Weights of a small transformer language model.
Training: a variant of Adam for these matrices, 9620 steps.
Each number is 128 + 24 x the weight over its row's rms, rounded and kept within 0 to 255. Layers, rows and columns count from 0. The size above them is the row's rms in percent of the matrix's.

# layer 8 attention key, 128x160, rms 0.0998, rows 87-127, columns 80-119
size [ 73  81  69  81  79  93  91  87  73  78  85  82  78  74  85  77  83  86  84  77  81  73  76  73  80  93  73  84  86  78  82  76  80 100  79  67  68  82  70  82  78]
[[135 127 101 115 118 148  99 154 124  89 129 140 152  82 134 147  81 141 128  94 139 123 113 175  96  93 126 135 168  94 149 161 168 159 129 110 120 154 141 140]
 [ 96 135 199 164 111 123 158 126 101 124 116 150 122 180 188  86 126  96 162  97 108 151 137  89 159 117 125 135  98 119 144 155  89 112 136 132 144 141 124 175]
 [164 116  64 120 124 129 134 186 124 112 132 135 118 139 114 125 140 147 122 157 135 127  96 117 151 149 177 146 140 142  78 101  75 114  66 143 140 129 124 119]
 [ 75 134 150 105 122 162 105 147 145  94 124 128 112 129 150 105 142 107  95 148 130 119 123 156 176 139 147 153 130 129 121 108 123 149 145 126 138 140 143 136]
 [145 101 113 111 114 113 152 132 115 172 130  90 111 161 148 147 144 107 136 129 158 129 172 111 141 154 128 103 134 120 101 131  76 147 133 170 131 118  77 172]
 [136 117 207 156 147 157 119  54 124 154 122 125 114 126 125  76 130  83 119  81 122 131  94 142 139 110 154 198 118 142 141  87 128 128 140 127 141 126 133 134]
 [ 99 124 111 115 101 119 150 193 120 145 117 114 113 147 131 124 160 121 110 130 110 161 137 152 111 162  97 122 131 133  97 155 120 157 122 157 129 119  89 144]
 [122 143 138 152 135 129 115 121 115  81 159 130 132  78 129 137  80 110 137 118 164 119  73 116 135  74 139 123 108 145  92 113 163 122 115 105 135 135 143  88]
 [ 84 108 135 109 126  93 101 196 108 135 152 158 132 116 137 151 155 118 132  97 102 137 157 142 143 143 115 107 139  98 128 168 150 105 136 128  90  87 116 106]
 [ 91  98 121 138 127 143 135 154  89 104 146 154 150  86  98 150 115  88  81 131 120 142 120 133 127 153  91 108 126 125 139 163 113 182 152 148 132 106 120  99]
 [158 111 148 125 155 112 109 123 126 157  97  66  61 120 164 127 147 113 134 101 127 118 135  90 105 108 149 127  96 158 125 111 120 114 112 160 160 119 134 153]
 [101 118 116 133 124  98 134 181 131 151 154 146 106 127 126 168 156 153 174 112 131 109 127 117  89 173  84  68 127  87 125 134 165 154 137 112 135 113 104 117]
 [130 116  77 118 139 123  96 167 118 173 169 165 166 125 143  85 109 105 107 157  98 151 102  90 124  96 147 135 116 113 104 145  91 167 151  94 138 140 136  62]
 [126 171 119 141 128 168 125  99 124  91 125 129 183  86 159  86 141 183 112 139 176 161  71  92 151 109 161 142 167 171  64 113 107 114 142 141 133 136 117 124]
 [171 153 151 103 142 146 128 126 142 152 115  94 141 105 183 129 132 107 127 113 149 144 114 133 137  94 158 165 121 137 139  94 145 116 156 162 132 127 150 102]
 [116 139 127 103 129  91 107 170 141 155 142 162 165 135  94 157 120 115  85 141 117 124 143 111  91 121 118 119 158 138 150 119 135 165 114 115 116  93  86 141]
 [ 95 120 133 129 140  99 107 142  98 153 129 139 126 111 109 138  93 112 128 128 129 135 117 134 123 108 111  95 104 150 145 132 165 109 143 121 117 129 126 163]
 [126  83 120 126 118 106 118 129 120 154  67 151 138 121 173 126 186 125 130 121 110 131 173 144 124 113  95 152 128 100 155 139 145 152 148 145 136 151 142 116]
 [158 106 140 181 115 146 140 127 114 135 133 157 159 134 117 126 125 126 119 127 129 111 118 116 122 175 111 162 141  88 177 169  90 141 138 128 182 115 118 117]
 [130 137 131 129 131 130 129 110 106 140 102 115 118 130 158  95 121 121 136 125 147 153 117 159 154 151 154 170  96 138 101 110  96 138 123 150 177 168 131 126]
 [ 87 105 127 121 102  89 136 143 143 126 146 163 154 127 158 145 122 109  92 124 115 131 144 108 100 138 144 106 157 141 132 115 147 213 148 130  95 109 111 116]
 [202 138 148 131 119  86 114 101  82 159 117 122 114 161 113 128 144 125 153 114 125 127 129  68  80 104 174 132 118 155 129 136 135  85 160 107 149 106 163 143]
 [ 92 108 132  94 130  93 108 172 144 150 123 147 173 109  95 145 151 112 130 118  98 160 101 173 130 114 112 125 104  90 129 133 100 166 155 147  78 127 120  84]
 [ 73 145 131 104 130 118 113 145  98 128 140 140  96  97 129 115 132 118 147 124 123 126 165 153  57  53 113 121 117 154 106 141 167 165 116 146 142 134 135 117]
 [130 126 127 124 116 148 111 151 171 147 117 142 148  64 137 114 137 122 147 173 142 153 122 103 111  87 145 102 131 145 158 109  71 188  78 100 134 126 156 124]
 [ 96 116 152 121 131 119 115 111 109 135 120 149 100 139 146 106 128  33 113 135 120 156 128 157 154 136 129 114 118 102 125 170  67 156 157 125 148 161 122 146]
 [115  95 118 149 149 136 122 159 119 108 111 127  95 103  96 138 174 142 103 163  95 120 137 123 103 106 108 114 137 144 162 171 106  88 125 148 103 110 163  93]
 [ 91 132 156 129 105 114  98 176 120  73 128 145 170 155 153  95 129 143 111 139 143 162 148 130 135 153 119 113 148 136 114 171 107 137 121  91 130 131  98 149]
 [117 116 164 147 104 148 157 149  94  87  96 151 124 189 164  59 116 122 177 101 164 107 135 108 137 151 147 136  87 103 152 115 105  94  94 115 124 145 122 166]
 [117 136 159 148 123 165 124 163 157  91 144 137  89 158 131 133 127 117 175 128 135 151 155 125 162 112 105 139  98 129 105 151 147  81 108 135 153 119  95 129]
 [127  84 108 148 130 103 104 136 109 147  96 131 144 103 145 108 165  90 159 134 124 139 129 140 124 149 109  94 110 149 151 180 145 140 131 154 171 135 126 126]
 [156 137 116 126 134 106 133  84 138 156 112 102 112  92  89 173 165 177 147 149 132 108  77 148 102 124 122 140 141 141 169  98 152  83 105 149 132 133 155 126]
 [117 117 187 119 132 105 143 107  78 100 133 138 117 171 151  96 113  90 153  65 127  97  90 100  85 145 139 114  95 109 139 126 130 147 122 111 127 124 106 139]
 [ 68 118  94  98 106 125 132 166 113  80 147 147  96 184 121 163 140 113 156 152  94 138 161 148 132 177  96  83 120 119 106 154  90 155 142 143 101 107 111 153]
 [106 165 107 143 187 145 167 118 135 148 140 135 149 160  76 168  91 158 142 172 109 121 145 121 153 171 102 133 124 143 146 115 145 124 144  89  93 145 145 141]
 [123  91 118  96 122 118 126 105 129 150 106  94 132 163 155 127 118 150 144 128 130 116  75 118 174 173 168 115 152 155 132  97 132 126 137 160 107 132 112 118]
 [133 152 136  98  96 112 105 147 167 139 116  90 178 121  90 147 135 161 116 129 166 127 111 137 135 141 133 100 155 104 119 120 123 100 136 116 145  91 129 120]
 [128 112 100 111 112 112  84 122 135 113 165 113 179 124 124 134 183 144 103 146 111 172 143 127 107 109 146 128 146 152  88 136 130 151 137 126 143 134 136 127]
 [126  93 149  74 163 124 132  80  92  90 144 154 116 148 134 156 161 116 147 131 140  96 158 122 130 136 117 148 123 107 146 159 124  95 185 116  94 103  86 110]
 [134 189 109 142 156 150 151  84 127 152 130 138 131 118 120 103 115 124 155 133 119 114 118 126 145 105 128 159 189 171 103  80 115  83 121 114 104 123 151  97]
 [157 158 136 134 116 112  91 150 158 135  98 120 117  85 127 138 138 165 120 157 133 134 118 130  95 112 140 197 134  98 135 110 183  99 137 123 150 141 166 129]]
# layer 8 attention query, 128x160, rms 0.101, rows 88-127, columns 80-119
size [ 81  75  84  78  90  89  86  72  81  84  83  80  80  84  82  85  80  86  76  84  75  78  77  88  91  75  83  80  81  86  83  81  93  77  69  71  81  72  79  77]
[[ 95 162 169 165 113 123  97 174 149 140 155 171 123 110  95 100 153 103  83 104 121 117 113 143  84  92 113  87 156 120 100 149  99 134 172 126  87 141 121 139]
 [146 114 138 114 141 139 110  82 141 143 132 110 167  87 134 103 112  77 126  84 145 109 127 108 130  87 143 135 164  85  93 144 156 129 154 121 102  87 150 112]
 [ 78 124  86 166 150 143 132 123 154 179 179 111 100 150  89 125 138 100 112 115 140 165 115 105 124 120 133 130  95 149 102 138 152 140 150 108 135 128 139 114]
 [112  83 125 167 104 129 160 152  91 104  95 118 112 146 169 166 118 120 133 100 117 121 107 158 167 139 144 162 149 106 136 127 128 146 128 121 120  86 180 140]
 [155 117 123 157 142 142 139 138 110 134 186 153 137 163 108 123 176 159  77 130 151 120 135  73 144 102 111  95 132 144 129 106 127 130 143 125 149 137 116 135]
 [129 113 116 112  91  99  96 162 146 122 113 117 141 124 129 137 155 163 143 130 181 173 155 113 135 181 100 134 115 117  89 164 143 123 131 124  98 142  96 105]
 [147 122 128 115 150 162 169  89 132 104 101  93 111 110  73 162 168 135 101 135  85 106  89 138 120 104 116 110 129 103 141 114 125 125 145 163 132  94 174 153]
 [115  90 105 115 110 109 135 107 162 148  73 101 134 109 110 115 145 144 151 182 134 155  98 143  96 135 108 112 104 125 151 158  81 130 161 145  83 130 140 131]
 [133 124  95 114 113 124 131 176 134 133 108 136 111 116 127  99 123 143 154 153 125 136 153 179 149 199  94 110  96  96  94 140 106 112 119 130 117 107  93  98]
 [130 154 112 120 127 137 136 131 109 166 140 154 180 113  97 110 123 141 127  87 104 144  92  82 101  80 131 164 141  62 125 102 143 113 126 128 170 112 156 139]
 [136 117  67 117 152 108 119 174 109 127 103  84 112 146 124 134 152 166 175 149  87 135 131 109 108 156 133 123  93  87 135 137 137 122 110 128 147 136 130 118]
 [110  78 138 159 134 119 109 170 140 132 111 137 145  81 144 138 133 151 133 128 159 112 144 101 124 130 116  99 140 129 194 124 124 177 151 146 106 102 128 118]
 [123  85 131  81  65 169 130  96 120  85 106 188 118 105 108 141 158 102 132  95 138 118 120 143 117  87 116 127 137 126 132 138 166 148 130 137 157 142 155  92]
 [154 102 115 112 119 135 115 131 125  94 131 131 113 189 148  98 106 136 133 110 113 107 158 147 130 100 164 118 119 149 151 119 163 113  91 128 101 138 145 112]
 [109 115 156 170 102 129 118 128 177 130 141 138 124 115 155  96 122 138 113 142 175 171 135  85 132 110 121 154 122 105  97 142 166 154 133 114 137 150  91 105]
 [105  90 107 176 130 122 102 162 152 130 126 145 152  85  92 164 178 124 100 136 118 137 152 112  89 155 154 136 130  86 172 129 118 151 164 170 144 104 108 141]
 [136 101  75 142 143 108 109 160 125 110 125 120 108 148 158 177 153  98 167 107 103 154 149 136 109 176 121 118  92 147 140 133 105 154 168 145 133 107 120 146]
 [109 156 135 137 146 131 137 140 134 146 143 132 148 100 124 144 107 132 131 111 136  99 129 152 141 166 100 114 149 143 111 140 152 137 126  40  75 154 110 101]
 [137 173 146 106 112 137 110 160 100 141 149 128 138 140 110 134 133 120  99 122 128  82 134 115 106 158 149  91 130 113  94 143 125 107 138 173 115 141 125 153]
 [120 110  95 120 114 105 157 206 151  84  97 125 115 113 188 127 118 135 114 155 130 138 128 143 141 177 113 108 107 131 131 146 124 173 101 143 142 133  88 109]
 [173 155 157 134 108  93 135 108 106 159 127 163 133 165 102 101 156 132 117 127 105 143 135  76 102 125 166 156 137 119 113  91 113 121 123 141 157 161 128 140]
 [146 150  89 100 118 126 101 142 123 133 114  92  93 132 120 172  84 106 178 155 148 106 117 149 114 152 136 112  93 143 149 127 117 111 118 179 110 138 141 162]
 [163 140 103 112 143 150 107 141 144 132 121 166 133 100 128  90 144 126 142 102 130 159 130 108  92 138 150 120 118 133 144 138  88 114 167 175  94 125 124 163]
 [ 90 123 125 124 122 122 129 141 147 110  84 120 133 113 191 141 110  80 149 109 107 124  88 101 103  49  95 115 116 165 157 117 148 142 117 152 154  98 114 121]
 [104 148 140 155 129 151 150 148 149  85 128 135 136 114  79 165 101 132  92 139 149 136 106 131 161 133 104 136 132 108 118 136 117 135 139 155 122 137 145 146]
 [149 122 122 136 123 104  96 109 117 180 123 117 170  96 158 117 117 135 134  93 148 134 118 148 131 101  99 137 141 108 150 113 101 109 131  69 171 106 143 116]
 [109 132 106 126  85 106 142 149 159 132 149 110 132 129 104 102 138 109 159 154 147 146 120 135 139 163  91  69 107 120  73 177 138 111 127 137  87 148 106 102]
 [134 180 142 165  96 127 137 146  79 101 145 128 129 151 117 141 163 118 139 151 114  97 125 106 104 139  82  86 124  93 114 151 160  85 103 120 132 174  88  96]
 [113 133 134 153 112 110 177 146 154 133 118  80 122 123 118 124 177 150 135 130 108 135 115 108 121 120 133 121 127 108 162 129 114 102 149 127  85 123 112 128]
 [145 106 168 138 139 107 144 107 131 125 119 147 126 130  81 154 101  85 137 131 112 177 125 112 114 107 131  91 102 150 147 115 111 140 155 133 168 153 151 132]
 [171 134 154 124 118 128 108  95 123 136 140 129 102 146 145 137 106  97 130  87 112 132 116 110 160 116 115 128 121 139 113 109 110  96  85 102 166 144 144 115]
 [149 147 127 127 120 124 101 116  98 150 144 163 138 143 114  97 116 190  97 150 165 131 139 114  95 162 130 127 124 108 107 123 149 115 132 163 136 150 121 135]
 [121 143 156 144  96  88 115 125 134 136  98  89 113 114 167 112 121 116 152 131 135 191  95 111 151 176 101 135 101 103 137 166 100 143 116 125 111 152 115 111]
 [129 124 138 114 136 162 108 141 136 160 147 146 125 134  83  75 106 115 123 114  74 160 127 159 144 135  99 151 145 174 106 121 130 123 114 145 131 115 133 116]
 [126 114 145 109 109 125 123 127  94 146 121 128 150 156 111 104 112 119 137 115 123 105 149 131 100 162 124 147 131  87 123 140 137 105 137 135 137 125 132 142]
 [113 105  92 157 144 126 123 113 134 190 132 105 131 101 100 183 138 132 175 114 143 112 117 120  86 212 119 124 130 111 130 154 130 119 100 102 120 122 118 115]
 [ 77 110 179 119 107 109 126 117 140 143 128 153 161 155 139 169 129  83 129 136 161 146 123 148 156 112 109  92 124  94 115 151 122 169 129 142 172 118 128 154]
 [173 119  94 181  99 121  97 151 105 152 137  87 105 194 102  94 152 137 102 150 117 148 124  96  96 191 152 153 118 103 112 124 126  85 124 138 113 156 118 123]
 [170 120 129  81 116 147 139  78  95 102 159 120 119 167 156 100 132 140  73 135 140 135 157 113 148 141 147 114 150 148 151  82 115 123 115 100 115 112 149 121]
 [166  98  97 106 162 135 121 126 103 156 163 120  98 176 146 101 129 100 157  99 120 116 125 111  90 145 133  93 105 148 103  98 132 127 157 136 121 102 108 116]]
# layer 8 attention value, 128x160, rms 0.13, rows 64-104, columns 80-119
size [ 81  82  87  80  84  72  84  83  89  80  91  82  83  76  79  85  77  86  90  84  85  82  79  78  86  73  73  68  82  96  91  95  74  72  84  95  98  80  98  86  88]
[[151 102 142 106 174 134 119 164 122 125 147  98 128 142  89 149 132  90 153 142 119 131 111  77 141  93 137 102 114 130 105 132 104 107  93 108 129 127  98 126]
 [130 119 149 111 108 128 175 158 123 136 153 147 112 137  96 142 128 155 143 126 140 112 120 123 104 111  99  87  95 118 133 119 146 135 173 136 107 133  77 145]
 [146 145 123  83 102 146 191 116  95 134 145 134 120 126 143 117 135 155 132 136  84 125 110 126 113  90 106  99 138 125 111 136 136 166 133 136 102 135 114 142]
 [112 148 138 141  94 164 136 144 120 142 113 129 114 128 140 131 117 141 132  62 162 122 107 114 170 102 107 126 134 142 127 140 146 115 151 123 121 112 148 221]
 [ 88 113 142  85 148 130 103  62 156 128 146 117 123 162 161 172 144 135 159  97 123 128 132  87 102 107 139 109 148 136 127 136 101 130 139 155 117 133 114 120]
 [157 137 121  97 114 140 153 160 109  90 122 112 130 131 131  84 122 114 181 118 105 144  88 130  94  98 145 103 129 128 117 137 104 155 121 107 120 128 147  93]
 [143 115 130 178 141 135 131 125 126 133 104 154 138 131  68 130 101 113 131 152 105 121 109 166 152 171  98 113 106 145 130 123 186 118 185 127 156 150 130 138]
 [141 143 109 169 134 138 136 138 115 114 153  92 169 102 143  92 126  93 166 110 136 139  99 104 125  79 139 122 110 142 147 170 155 135 109  75 143 102 155 154]
 [119 130 112 134 140 132 119 143 118 137 158  96 104 122 126 152 133 138 130 154 148 133 137  92 119  91 157 143 131 128 123 110 131 141 122 122 152 121 132 113]
 [106 141 105 119 119 141  96  80 149 143 128 136 118 151 164 167 124 104 142  92 152 119 130 121 125  84 127 122 114 174 105 133 170 144 169 139 165 167 116 133]
 [148 113 141 132 148 120 155  99 133 143 117 112 134 164 145 138 107 140 133 169 121 122 129 142 143  98 108 104 155 153 105 146 160 160 131 136 124 110 127 150]
 [105 151 106 114 144 116 158 144 118 149  96 129 136 121  91  75 131 114 152 152 162 146  90 115 124 152 141  94 117 116 144 118 107 118 160  76 134 105 126  87]
 [103 161 132 111 100 105 105 109 152 105 148 137 125 108 123 132 147 160 104 142  82 148 179  76 158 160 102 100  75 135 175 148  84 149 125 119 128 156 156 169]
 [136 107 134 156 144 148 104 120 155 102  93 141 145 121 137 112 151 109 160  84 141 123 129 122 123 159 150 147 184 147 158 110 113 102 116 123 156 100 165 136]
 [126  84 168 109 177 112 146  85 152 130 154 116 141 124  57 100 143 121 137 139  97 119 122 122  80 164 117 117 152 142 147 109 106 139  96 102 130  93  79 104]
 [137 110 153 121 130 115 113 135 137 132 114 141 112 185 125 140 101 154 137 122  75 126 165 137 144 148 120 128 103 146 158 129 118 118 140 118 112 110 110 126]
 [116 130 133 124 135 124 111 115 107 115 151 126 166 106 133 127 181 125 152 165  86 163 100 102 126 127 145  63  88 134 145 128 153 159  91  81 139 132 169 132]
 [137 124 100 126  76 114 121 124 148 131 126 120 109 144 149 155  98 205 102 155 148 128 152 133 139 166 125  74 125 141 122 113 124 136 186 176 118 113 137 114]
 [142 169  62 124 120 144 125 104 134 155 125 148 129 117 141  99 135 154 129 123 112 112 127 124  90 100 178 151 146 131 110 119 101 130 144 139 144 125 110 156]
 [111 143 128 141 126 110 105  98 126 110 174 115 106 152 131 137 134 174 100 141 108 133 119  71 151 118 124 110  98 169 132 143 194 145 121 124 144 145 109 118]
 [143 143  70 144 151 147 138 130 148 143 106 146 135  81 107 109 129 131 111 160  97 128 119  72 150 156 167 126 114 116 159 124 148 120 140 106 161 157 114 120]
 [ 99 132 174  99  94 146 137 160  96 102 144 131 141 120 133 160 137 113  85 134 150 137 106 122 139 114 136 100 140 156 119 149 144 131 129 143 139  94 145 108]
 [140 115 117 174 139 125 132 104 155 164 153 109 111 110 122 143 142 109  72 163 160 117 129 125 121 111 152 148 126 164 153  93 183 122 154 116 133  95 139 146]
 [118 112 144  98 107 119  96 104 166 151 159 133 137 148 160 144 168 167 114 162 127 127 133 135 104 113 116  94 121 150 135 146 150 121 151 126  99 126 124 177]
 [ 93 136 173 111 178 141 149 128 116 130 160 101 134 147 158 106 163  64 149 122 137 128 125  92 165  58 104 140 114 142 134 137 185 117  90 123 131 108 153 203]
 [149 115 163 111 139 125 120 143 135 118 118 106 166 131 112 118  92 107 177 125 137 127 149 142 122 110 133  97 136 101  98 136 122 117 113 117 116 108 136 154]
 [126 143 121 116 110 127 135  92 123 158 131 138 167 147 140 115 154 110 116 140 161 133 111 123 139 134 131 138 146 155 146 138 164 157 105 137 142 108 137 133]
 [133 170 114  84 124 128 150 117 147 138 106 147 112 106 118 124 154 123 141 121 122 133 125  76 137 128 127 124 122 158 118 102  83  86 131 130 120 173 148 131]
 [115 134  89 119  79 143 129 160 119 137 140 150 114 118 136 142 115 140 104 122 139 125 129 124 124 157 110 138 126  85 101 133 121 118 136 120 133 196  85 122]
 [127 145 108 117 101 119  91 136 105 150 143 136 111  97 115 116 139 115 112  99 147 140 130 132 113 127 158 144 160 122 164 133  92 147  79 102 116 133 124 125]
 [ 93 102 167 148 190 126 120 105 167 146 110 123 134 131 114 166 156 114 110 130 132 137 122  72 111 129 126 162 123 127 101 133 113  98 116 116 158 123 132  97]
 [100 154 127 119 150 115 115 110  96 101 134 137 140 127 121 149 120  88 128 134 102 129 123 132  64 121 166 105 126 128 103 123 154 148 131 153 137 140 115  38]
 [147 129  70 128 115 140 115 157 144 147  98 157 139 120 178 129 167 147 141 131 151 118 116 125 112 157 141 133 154  90 162 126 107 109 141 142 127 104 110 118]
 [ 99 102 127 157  86 141  98 117 137 132 128 116 136 119 147 149 108 115 138 123  93 141 114 132 131 141 123 167 123 142 131 174 120 145 110 132 137 163 150 110]
 [106  94 109 118 122 123 150 139 142 145 106 170 131 151 136 116  75 130 117 119 158 131 127 161 111 160 137 142 131 119 105 143 131 113 138 121 112 103 138 171]
 [ 99 138 138 128 141 111 120 113 142 175 157 101 109 134 129 164 154  93 134 127 141 140 107  95 114  99 121 165 158 107 158  98 130 140 170 114 164 117 174 154]
 [138 147  92 116  87 109 143 166 144 133 135 100 143  92 132  86 136 109 109 145 121 129 107 113  91 133 143 141  88 169 123 122  91 110 119  70 139 123 124  96]
 [103 117 120 141  70 119 119 116 102  93 110 133 146 125 188 119 136 150  96 124 141 140 152 131 170 146 142 132 187 146 113 139 126 136 123 108 118 132 127 137]
 [121 109 122 156  86 149 142  93 138 130  93 141 152 135 124 118 148 144 134 120 117 112 132 177  44 144 128 139 151 134 113 132 134 105 146 137 144 139 127 136]
 [143 107 111  97 105 136 143 168  92 127 144 144 124 107 127 118  98 115 108 149 145 119 157 154 119 134 142 157 131  66 169 126 137 198 141 127 113 136  96 104]
 [130 141  98 139  96 132 119 112 125 136 121 153 119 152 169 129 127 167  88 148 116  90 143 175 129 112 111 158 136 112 150 128 124 136 149 136 118 142  88 162]]
# layer 8 attention output (transposed), 128x160, rms 0.132, rows 64-104, columns 80-119
size [ 82  82  87  80  80  74  79  86  90  83  87  84  82  75  81  86  81  83  90  89  89  82  81  79  87  77  72  74  83  98  91  97  76  71  83  95  98  79  99  86  88]
[[104 137 179 117 155 111 163 186 138 174 123 121 136 132 123 156  79 133 154 113 151 103 144  96 128 114 138 105 137 133 133 119 116 150 152 144 131 137  84 123]
 [116 150 141 118 103  81 155  80 105 154  93 134 176 144 131 129 109 119 108 182 133  85 168 144 101 157  98 146 134 128 183 140  93 137 106 111 118 142  99 164]
 [121 110 192 130 131 119 169 161 119 138  63 133 137 131 138 130  99  61 114 146 133 132 109 133 116 139 122  89 136 139 142 126 139 151 180 136 140 151 113 132]
 [122 152 130 113 133 178 143 148 128 137 120 136 112 148 126  87 103 149 107 174 151  96 129 138 149 127 143 161 107 115 146 117 165 120 131 138  94  97 128 148]
 [ 89  91 142 123 120 123 156 124 123  86  72 122 117 118 142 139 121 119 169 133 112 111 105 104 149 128 146 143 157 120 135 152 102 115 103 110 124 108  85 141]
 [130 150 146 133 148 110 183 181 108 112 129 118 142 103  90 132  62  94  84 146 100 156 125 123 118 105 129 119 124 105 147 150 162 112 104 149 144 145 130 142]
 [128 121 117 119 147 131  87  85 122 134 165 168 166 107  97 116 154 120 127 125 120 118 114 151 127 169  79 130 153 151 103 130 135 143 170  97 114 150 155 137]
 [108 165 166 121 152 128 151 163 154 110 153  80 128  80 130 131 111 145 135  88 180 129 133 101 135 119  96 111 102 104 144 156 186 153 141 121 123 137 104 141]
 [103 105 153 129 102 117 166 154 151 122 101  78 115 126 143 142 110 140 146 124 157 116 178 109 136 104 152 142 116  94 116 133  99 145 134 155 112 137 124 180]
 [124  97 125 120  88 132 142  86 136 110 134 149 127 132 117 141 130 136 124 153 143  99 150  84 148 103 119 146 179 120 129 125  88 158 148 124 163 118 154 112]
 [113 136 143 127 136 124  97 161 107 127 116 151 123 108 102 169 129 133 161 104 124 177 145  97 169 134 167  94 177 168 143 131 105 135 172 122 154 172  90 104]
 [102 183 130 159 173 133 116 116  91 133 137 148 133 150 143 111 124 139 112  93 109 133 120 121 140 136 143 105 102 135 145 104 118 163 138 162 140 152 119 142]
 [114  88  90 139 148 121 119 107  92 174 126 125 141 149 153 143 142 138 150 170 128 129 125 126 135 147 143 138  93 136 120  95 122  98 124 139 127 113 122 108]
 [165 136 101  95 139 176 126 142 115  80 197 164 129 117 114 116 144 133 123 146 127 111 137  86 124 125 131 157 111 135  80 153 198 113  62 111 107 146 160 116]
 [117  71 130 124 138  70  99 131 145  97 115 156 131  84 128 131 150 115 134 106  96 113  66 119  92 131 133 158 157 117 114 146 137 130 133  95 109 130 102 130]
 [141 134 106 130 100 119 127  99  53 160 119 112 139 112 137 138 153 136 165 109 109 134 142 128 135 156 142 123 173 165 134 126 141  92  92 128 145 137 171  96]
 [ 74  99 124 142 147 133 109  83 141  99 146 111 153 117 144 153 140 131 143 110 150 107 101 136 106 142  90 124 124  64 109 135 167 112 161 100 149 125 111 146]
 [158 134  87 171 100 129  93 115  69 128 110 154  84 117 119 129 118 129 126 181  94 121 127 132 174 164 158 102 105 149 149  92 110 119 125 109 145 135 127  98]
 [154  94 159 143 146 152 188 192 129 130 124 130  66 146 129 137 139 120 131 127 153 115 126 108 131  59 136 116 110 119 150 104 167 136 143 125 120 128 128 105]
 [ 90  90 100 137  96 113 116  45 125 138 121 136 130 150 148 116 134 126 150 119 134  96 118 110 160 152 124 136 135  86 122 115 101 111 186 100 133 136 159 146]
 [114 138 108 138 178 180 122 132  98 170 193 174  93 133 117 125  95 156 103 130 173 113 118 127 171 140 118 134  50 121 115 110 136 138 150 134  89 156 127 126]
 [123 164 123  84 146 160 121 102 136 112 133 118 163 100 104 114  98 155 116 128 165 161 121 163 113 183  93 151  85  80 142 179 128  94 152 153 108 119 119 135]
 [137 133 109 123 128 135 125 130  96 122 131 154 127 130  92 149 132 132 116 136 129 114 153  85 137 120 140 101 174 137 155 104  97 151 182 153  79 177 147  92]
 [114 128 104 113 114  98 114  80 110 122 101 118 168 117 139 161 126 159 125 149 166 130 131 160 117 165  82 155 149  67 201 139 128 112 164 118 124 116 116 134]
 [100 124 166 121 129 159 111  98 184 139  92 110 187 100 143 133 147 119 156 108 155 139 132 111 113 120 158 132 142 127 134 120 130 125 177 162 110 106 129 151]
 [119 148 172 138 165 118 126 156  94 109 137 106 151  86  98 173  97 130 146 126 161 150 161 127 122 109 129 134 111 128 142 143 177  98  81 141 123 139  81 131]
 [ 97 112 103 125 140 152  84 164 173  98 140 150 140  85 114 109 172 136 135  90 122 151  91 118 149 134 136 143 144  98 154 150 131 120 205 124 123 130 139 134]
 [119 131 156 133 142 126 167 140 102 163 119 167 113 175 136 109  97  89 117 153 120  85 108 124 152  93 125 121 107 135 134 113 112 118 139 165  90 159 150 107]
 [132 148 131 134 129 100 161  91 146 146 144 121 127 169 121 120  88 113 106 138 167 124 106 162 155 123  67 169  87 109 103 102 100 110 158 118 156 100 134 130]
 [ 87 141  89 123 148 142 172 197 173 150 133 116 105 127 169 140 140 150 142 118 134 111 125 135  98  89 122 114 127 112 163 138 142 157 131 132 119 113  95 149]
 [130 119 167 102 149 124 124 155 137 140 140 120 178 142 102 102 104 121 136 101 160 164 140 107 158 145 139 124 178 128  99 159  79 116 156 129 168 142  91 108]
 [132 154 155 150 134 116 116  67 124  69 128 126 119 129 118 150 131 145 149 132 113 174 102 109 102 143 126  81 127 111 111 117 110 132 104 123 145 152 123  92]
 [167 170  96 131 123 148 112 127  86  79 167 164  78 173 121 126 104 157 103 147 130 120 142 128 171 114 122 146  71 128 141 118 147 137  85 132 130 143 147 109]
 [101 128 119 147  84 114 141 139 148 126 169  88 107 120 155 129 152 124 110 120 173 117 123 121 126 122 100 147 167 104 120 160 170 145 109  79 165 103 131 122]
 [119 149 107 128 108 110 122 160 145 135 134 115 112 126 139 116 169 157 139 149 119 152 145 111 133 145 113 180 109 115 172 126 126 134 126  71 114 116 110 160]
 [131 121 140 123 126 136 153 163 125 135 130 114 102  87 140 115 156 106 114 148 164 121 165 112 141 105 174  95 145 129 116 115 122 178 169 176 120  95  94 150]
 [124 164 104 165 135 101 146 167 120 110 147 103  83 158 148  99 139 129 107 138 149 119 126  89 163 100 117 137 103  85 153 114 137 131 111 150 107 184 128 104]
 [132 132  90 155 139 159  96 115 174 111 135 147 137 125 125 108 117 124 103 102 127 141  82 130 160 125 151 147 125 139 133 111 124 124 158 141 176 106 139 119]
 [149 112 128 149  89 136 139 121 163  69 147 150 113 125 114 117 149 102  91 164 138 133 102 151 129 103 101 149 147  90 105 165 178 123  95  97  66 140 134 108]
 [123 137  93 121 125 155 142 182 104 139 122  97 100 144 129 157 152 140 127 135  85 159 152 106 114 140 158 121 109 138 175 135 134 167  86 149 144 161 131 142]
 [151 127 107 138 114 156 130 136 121 122 115 150 104 150 133 129 144 130 146 112 120 142 104 141 173 115 133  94 165 165 163 110  97 147 126 150 116 156 139  75]]